{"n_layer": 15, "d_model": 192, "n_head": 9, "n_kv_head": 9, "head_dim": 32, "d_mlp": 512, "vocab_size": 4096, "activation": "swiglu", "norm": "rmsnorm", "norm_place": "pre", "norm_eps": 1e-06, "positions": "rope", "rope_base": 1000000.0, "rope_fraction": 1.0, "qk_norm": false, "attn_scale": 0.177, "bias": "all", "tie_embeddings": false, "parallel_block": false, "init": "uniform", "init_std_qkv": 0.0478, "init_std_o": 0.00713, "init_std_up": 0.0478, "init_std_down": 0.00535, "optimizer": "ademamix", "lr": 0.000379, "beta1": 0.9, "weight_decay": 0.82, "lr_head": 0.00524, "grad_clip": 2.0, "warmup_steps": 249, "schedule": "cos", "final_lr_fraction": 0.0, "batch_tokens": [16384, 32768, 65536], "seq_len": 512, "doc_mask": true, "train_tokens": 205500000, "steps": 5667, "dataset": "wikipedia_en"}
Each number is 128 + 32 x the weight over its row's rms, rounded and kept within 0 to 255. Layers, rows and columns count from 0. Numbers have three digits each. The size before them is the row's rms in percent of the matrix's.

# k: layer 11 attention key, 288x192, rms 0.0468, rows 40-63, columns 96-191
# q: layer 11 attention query, 288x192, rms 0.0487, rows 41-63, columns 96-191
# v: layer 11 attention value, 288x192, rms 0.0431, rows 32-40, columns 96-191
# o: layer 11 attention output (transposed), 288x192, rms 0.0326, rows 32-39, columns 96-191
k40 094:137067096109171131121111125103145114133124148146115133152100134118109127159092140083176119106133194176101211119047076129126159127124126127156165122095189180111109147143144135120142071152159121102147153116142095096190168136083132158188140082129156121108160140112137121118127100136198133103
q41 098:146131185076106116093125089139147117189071108119118148149172133130123139117132119103142097138091169176160141115120168121104150088179183180152137091158116130163108157161144101116121158121152153187141109132166120154060090101136080111179070155145144112110148166162112128160112200139141192163
k41 105:109110178171109106134179098185132116130134016131153097146114077148164104097133107172119116141113108095169122121184135161159124144133169079089118159153111094178104120141111105119099111183112159122117102119175123096113146156167155128086138191089080155180140139114166123104165107153090112112
q42 098:141130136134164184137172145167113133106138110109117087144088161112104170088119131158160171120170088147102120115104075156120125147105100132109180144134100138133146168146158108166116063138157112108044124139119127111110173097176157106135186166102129137192117100141122129119169149048086087129
k42 074:140139142051095188087139174086085138106117175088104108102158156122096141110112128180135100144153150155168090146128149092150123119154113101132130112174150098148137169142142089109138173143129071101167074144123099151179102089117150128165093153103122114132093193188163173154075127148093108170
q43 093:126121140161149156140149100100183112100098106124140193102152139186110130157164120143135133112192090107084150162186117184135050147148082116112087128102131172132126111169084137119173151093133117129147118099097121097181145099119135134089144079177146077121083114037153073137129065116115141146
k43 102:172072081101112090122071120059118089082102179161107203110164176157119132190106116074101149077128169151065177141118132173171148086120118168131122147109162178161103114159123128135091132134112144125143161102128171140212192125104093116150090086152189113067123111133142137088106104133177114122
q44 094:105136194151113136152142103135096082163155107167101093129154176086072123063120163088146116193113110138113157143105157089141194155114123087111163146170089093075132170107165176111081072163143144144093142141073130141091108115120115118119127188075090199146143156184088097140107135114132154139
k44 086:120174121118086125126189117124094174113104068091130082144149144143159114118095177210125126195052146094163073099117164106126147090159069102140126107200062088123146113121110103105098181150160080135079073175130129179084071126136101105185164169078115077141138109171147081100134169163125157127
q45 092:147110104149114209149124097056142147156142139174135163075121162094121126135133153160119142114145104110149119149134141116093146152125159112156130181056110125089107119076140164132132158117097160105127073128103096120200137127161098137151099165096147127125185063109141098116076105175073123145
k45 102:151096082108127129115139167158193101096134149179117119179160089138150089158181188105154122103164122113148187092145089154159105107085153139111107188100124128159102101106151143056124093095101158132140178114107164160172102165149176160100121107092198128146138083124142130158154100158129154099
q46 092:088159112125147154069131126108131137152132093136168144164079151132123120159105136123126152083164142129163160148162131178186079145124061104126115168160182138139101091112125123118147151111152089190153155174133110122099111178085127113079099107128168086080175124049096172164088129174111092103
k46 085:130090090126141155063134094125118084128089185122129168170135175124095083177095134102177086110178091157109166131092095170114186082102155149088152169141163131141078114127115156107152127073167141118123084141133107112159199093109204115122115092158099091148174124127146175144112089137160153153
q47 097:125197073071174117127160080148125161111107126106147117117122096129134103164134154147112159140146137154132118152090110114132104075115069160192110129116165080157059102131102096172138108149115111123137156122114169106085078128076179134126149098153077086168094127061134089121158116182128129153
k47 095:149156138043152192129106162121141062149153165179176108100090150115135132075162201138126096069075118089132088137140131156145077149096105201130146168095134093111141134108152064135166179121152202065137107178112160105117112159188137150127162128174129165128122105143151109166143117086112061148
q48 090:134098176167114125089121135083110146160146147184117108148142118146126141172147127129165125145217134108113102138042099110068134122089123087218158118205114158116100175114117129053150137137079213097066178138200164157114116140142152096112103133121074091138099093105112158092132111130172127144
k48 093:123170143123140203093107084162115152132111044152148154131097135129111138123146161125120218165152090129128126105164104107162144120098083183183120084118109150173192044169161155138137102152191136162095138176159136156085159111081113144136110148143098115154173144145197119076203107140061125123
q49 100:121131163169218131117055155163107139139114131068153133123144093097100103111104148109169133117100090112138137128141146106087119142124167148128170198123118080136181125179155113116111130126079105106073063129142126108096151114122129103110137122097132162198102165134158150083087117143136117141
k49 099:142201173112099091188114174200107097158181158153174162167151162116089099121169098131136080145115101089132121163128153155093124122149135106128150165120195146138150214139109117137076076159125172106181121123121093103097146073114190136131160175147158137153096145141143124151164136072085085179
q50 092:167109186164203134147148156142070123132148092127111208059077141168094127152058085151106111126119147108137129121157135148113146172118142156136122152124137080179130120138148137176100107098151108162156149166134119176099071129119118120182104114094119139112166139149101094131154182153086123198
k50 094:156156100157210127126159162121176099161139148094150126113188127072123088110139122153086079134088111096178059115173139166166130131142088107068100146114099127148084128092156157121111117156096196183117148187159171177140146110150205168152182101110113102147103128096133097162163111115156124117
q51 094:146142145101185170190074110152144057105132123127183128142092098071117122101147066102171074164106145158082171102131116104141191111134170149170164157151084098137102156153154122161132126111145121185104145089115152182064112095181085136206112162142135138149203150131108096092174154142069154102
k51 101:105118128146102093126097127138159148125158075108105103149139103146155088000100161091057109174107131094096096171127171142116146198086103147180146147171112128130111140123164099101153122069148114132160115094105167156132105083163193175127151126200070152147123167080121067127138138131105124130
q52 082:160092154114139114175085074065058119110229145117130129129165171101126130091128167083142103135103092102148100124126167058095143115103101118127115102120124103136128121071151134167104087157135169139128118130106151144108136083119059150095169131125122189154164119125089089116136148152133142143
k52 084:120158114122096116131107125121080149131162133111125096165138172133107160092173185186140112109091064030173062161134112112116100152156074148160131115142156103133100110136134118085157142146146148134193139129082130159090102135122143130142150156143099192160142070166136121087200112106066111106
q53 087:168079095101164132066132201110154157096125214095168149178133142087096116094086151136161166132164126080098121116109126112129151120116128151147124147138181087132153145143176137102167164143154070078085103114113065098170149113142135121119130110133156138150130094091112176144124125130106142083
k53 089:138145165107150078106126132141119093087120173164083186166087091143192079110111068043175173138192150126122148186117121134107145077121149113141110195127168148115095122102101175110124127113175154120184103082167102066129174131090160059123157134153180203096157117129148087105126101106124107109
q54 093:167092108128132049126131080092133160177192143131153113142179121107122173138171102082106083161108104134143200121110169104099119110136112086125056129158099148127149118110120200073076144186121148176171087156133102091111095150135100067164152119175078123113105146181165118085150148084151139137
k54 089:074071115124094102098125198155123204093090110172161084113103088184145189203169154185090132103075155107115087088131158126148176097147130098107102094149095109111170149145111076110147157187111164122149152158121078143097060139155121132111109142142088149111130095119140126119145119140133082114
q55 091:131146156061128066173060105096090077143169095087090091117198140129126101074106085133123117106089109128111134126084110086133138147143164105178140129176133157127129144157141168086101077172136151176064178082176095112098088140129097098085122165147080176158119148129138121144156171119145138158
k55 092:141156154098090131197117122131113052141105102080137163114148102172075103117110160145135082150070151088169062092125151089103114145181069182188131103143157137115140137169162122156131137194133118137114180195165083193061067141086107123138120161125097175143086112093096084201127153132135109129
q56 099:097159164148115144178151112118172061159075113162121142095162126059135145183180133122109075175134144146117126103149078139048090142151128127126110053142123187100083171087151178167097072140084091169112119110117139164115136071077125126146125152181179056085137142120136108106172148109087187110
k56 096:083121155096095100180118116126127187109112126078124091080143107119133114132185095173128095108140127110103112105131151106115125174143097205080099111083104140091175153125142052130132119105065159149132167160118092177170124138091147159180174102142112098103059097090143118141066094080113144108
q57 097:106197107140138134131153098196175116116087126117115124112136124103150110129145131152060176098187097176148117188177074169129044123135107102142181068140150118112156096154156148197166119137110117128118134100105175095136120190133204173120058125120149085161094129144144141155192100084055105167
k57 105:135153162085138146154098084133136049102161154138148163064154109132167106157090130116122126100082110165132125135147098163130143169187155118078134130111132109153103140121137090153155160049109103091175082090117114146135129160074088132136123101137107041137098140062128101154072125147108117201
q58 097:108123199134179143140127162112106129104080073171124148086080124147149152159097111149130154116176107166121132152166154093191112119080154133132140198098106149145072111102102094167139104109121132133131108109137152087130110189133123164109144103123100136122080145103124150116190123124068116182
k58 098:166142135185172118094152157153113101161144118089130149103189133116160111077128126151110118078111146137173115114205149124186113082153138082133122193111078130162113086125133135095117177133104112106140125138098179071185146100164163130137094102096102130150101144169154157124167136086120107126
q59 101:110124095115154168164173170144112110113103152070161128127109108090110159175138114147140102112105145152124120153220148128182188085105165105127149145102142053071163124158154077109163150103143089193185144147104129147108172132126080138158136129179175128100118121068141138091092100152124121086
k59 094:155091135140110090137127114107167143148142107089074095124183107072161145102082170121124119156150104131087185143117118166102092160095169190116120119097110093107143139127140147082157114115146125114183109114100123106202175067111189164136132078154162112086177179110173146136064167117126174118
q60 093:099115086134113123072143120119138167118116136097145056139126121160157160142163165133067198080150176139137066099155117154105071089066112172161143125170208113193155130138098089131115136107135101122156151164178153086112122114077141139073167157091147092155094186139178113145135129121181104176
k60 095:106159096109172153088139100136133120178102166168143133078143151127177135201155091122187160107125108197159144137113131149161069129108112079076135080183125121154069083100060144144180152086150134125161091121132109069163123133071072135171147103105143108112106145136119106145120117110159133184
q61 084:122157123072178136115190186166106108069112058124128143127128126088106130139084137119145201097116128140143113164149118113084120129127052140122139105109159081137143114110084031164190141109086065141126097146133190136122149092094154127106134100176146096130083120097148132142197109167136072096
k61 091:146139173094137142136096125101172147105136152122142165098148136106073096163096080076086082046169084195072143113069144136120083164183152169130209126124133131102128136105132113114116130071149130114166112141127124063223190134116152152140151083100125084100142133083135166138130160078127108142
q62 092:157151130116135163133139132146072115145079181123105135151139115130199206191140131171138152118131110130156148112130107173163103094105084142119096125112142124126131128148073059168164155157148152112156108164072116116172122126100105174134114136080138042075132082111116112137177157111134054114
k62 092:130130159117187162128104123119126120110160103120163148096090076099098183110087153083099112118159091136094179131090086115189122122105173126109141114125064111094058137059109106155095138120152139102056097137152186121117123180128140083161129137105112150126176121156142192046121145124194134137
q63 093:105096095114102098107164120151079171138179108131134148156161104169195134178158107114097157166139124118124115141141105138110094132119111095092102104125151061101144147123077093149161087106095156146142126120155161115094083098096155143162142160202129161107110150085098056170174123125159092146
k63 093:130091108098166114151149115071137127122105170156122104104133121089117120159166157119143121091122142174070093139127089110094103175156140119101150158135141135149107121176105139098101140087102153089111144155075157142127137122152080126168143129148062132116177126076088192118126161098134118108
v32 098:144169104208156156132148072135110133101137152064098110078185144085086108112128077096167168122084115168140133179203105166141116136135137105136138076174126126091137158187106141082144158140121149146079162110085135124074150128094138140157122054101140111150146119130139125105129125128129086150
o32 101:159137126140116113141107106093086096182175172139146087176167092156148141141131171075127139134137165156117183100101107136142218117123055181128129135088115124134122129093199125079110150154088136094104090114116069110098172132149127092080113123099094102122126123123118136093072076134121174178
v33 107:122141163092122122124131131143078127102092137129193116104112099147140151119148158104102073145134084170198162160098129132173161155070101167100151177069106119152132170129179100208146150152139165180121143151130148102068134109159170142142125125171168103116056082115155069176158118205077156109
o33 104:111111140114079065101093143108079131129085144135155161093119107168140125100119106147126089103093142100181092130161132151146145136165160126129201141123106155174118160132125083103139128167113108100020154174119096120179177131148095106149115120108138128103145101117112104196113186108070071117
v34 099:123119129136156127177097124171149165129082154139117128129126123106209138152118160145143145125073098149106112159085113134158153146161097141118089117114091122143097160147139085118173101152044127174103141115082139170139085129153117182103107115112077101124110151101095124158166107141121157161
o34 097:115107098116127132096155104079160119137088138133151110141138144113155198154162161169126128104113149103202106185073118154150149058096162093091121182154116132122108128138154091105149107080133129105138105144164077129129091132076100106207101135150099123133041153167145086114101172129143112135
v35 103:161161158169118137134163121155210147109122107122068139094168047100134066130118117107122111083100164125171118134152148127125109100075090087091090120133111132140100074172196125102159100140129105135096138063103142072123135192149140133152101115128160083098122134118161140083157144124152094160
o35 104:140065122121154129152091135128159138123154167128086107128230139121133143140111110159099131111082184135101155158117183110150156077116096158131113181101175142133068098126172124096137111133027179120144072092121145080141134141146102141126134124124082154106144129119196082104134118132125199135
v36 101:157130085130138138093088151114097129075087132130171154181112114109107143164126134147116152111163148211094126088164090170072171136175065138124140137182103127169157083130147132121153132171127099132119203170134152109123108180106069104151137127094119090153120058160163172062115159119143069182
o36 100:070065136199125142111150098145135158174146154082100093135121149108114078146149099081157133133127076170115176133164119125156102099135078134083142142102089128095150136142134178111122125141116146113188095072153148146124182107141107163000137157157106148119149074172106171127061119105139191124
v37 096:109143170183130167131185155105164056131079076134138064155142177094117077160141089149157055117132107188105161111115098117124107117201127115141092138171130158142149164137147091149127100116183118112143073110213152154104121122110130137084132084133101097178152137143135163117107155114157145107
o37 097:103177102143132154115156137123100164125132122119090104054119129135137152130169197153077142137172139087075099152070127112123128110125113154106108137170168119147094118158141102132107167129085152104200120140151084087144189093124188157118103104116109140166084133108164162206074099144165101068
v38 102:110140108075171147128104159156021163191149115149132108152154191097112105089069164056043123081171129127088134133106143110192101088134148183150152150109114083100159109153082194096162161144182139103126111117130153152134155138136126152138092112124162159134090089108106103167113160105172071096
o38 096:164149136120116121120095147187138111074129117128097113123131121152144070080124080137115189113192131124179090130146111117094121102088137131178164078102178180090145109098114118136075149129140113153128147159150174082130148154128182091122120126158140066137130160060056144189175125125096160102
v39 096:166130082156179108110102114157200150116169125107163153157101111157115129111139122158111154142171163095130144167076103116115163167140115123112141171165170121110124128124149149124157154162127101129151150132102132092071111170115131152151150104058152192095129121165183122172111134110148090150
o39 091:116093139148146124128066150143099120146152139105081135148135108099093152157102081117148109146125148189121189095139120137164153086115093169107144139103072157142122103161157171117125163101140120135099131113200148118181150103154111110123166118104100120097152053161139191110110204153130151140
v40 096:161074114173178099142175127140118067150154118074115143139126145161137120103094112145121176115089160180105061131122113074154145101176149077101161133183160116173181130113158064148129057113148113130145117153142078176097159114105127108107104117119159100082214112158144170141134113135173127142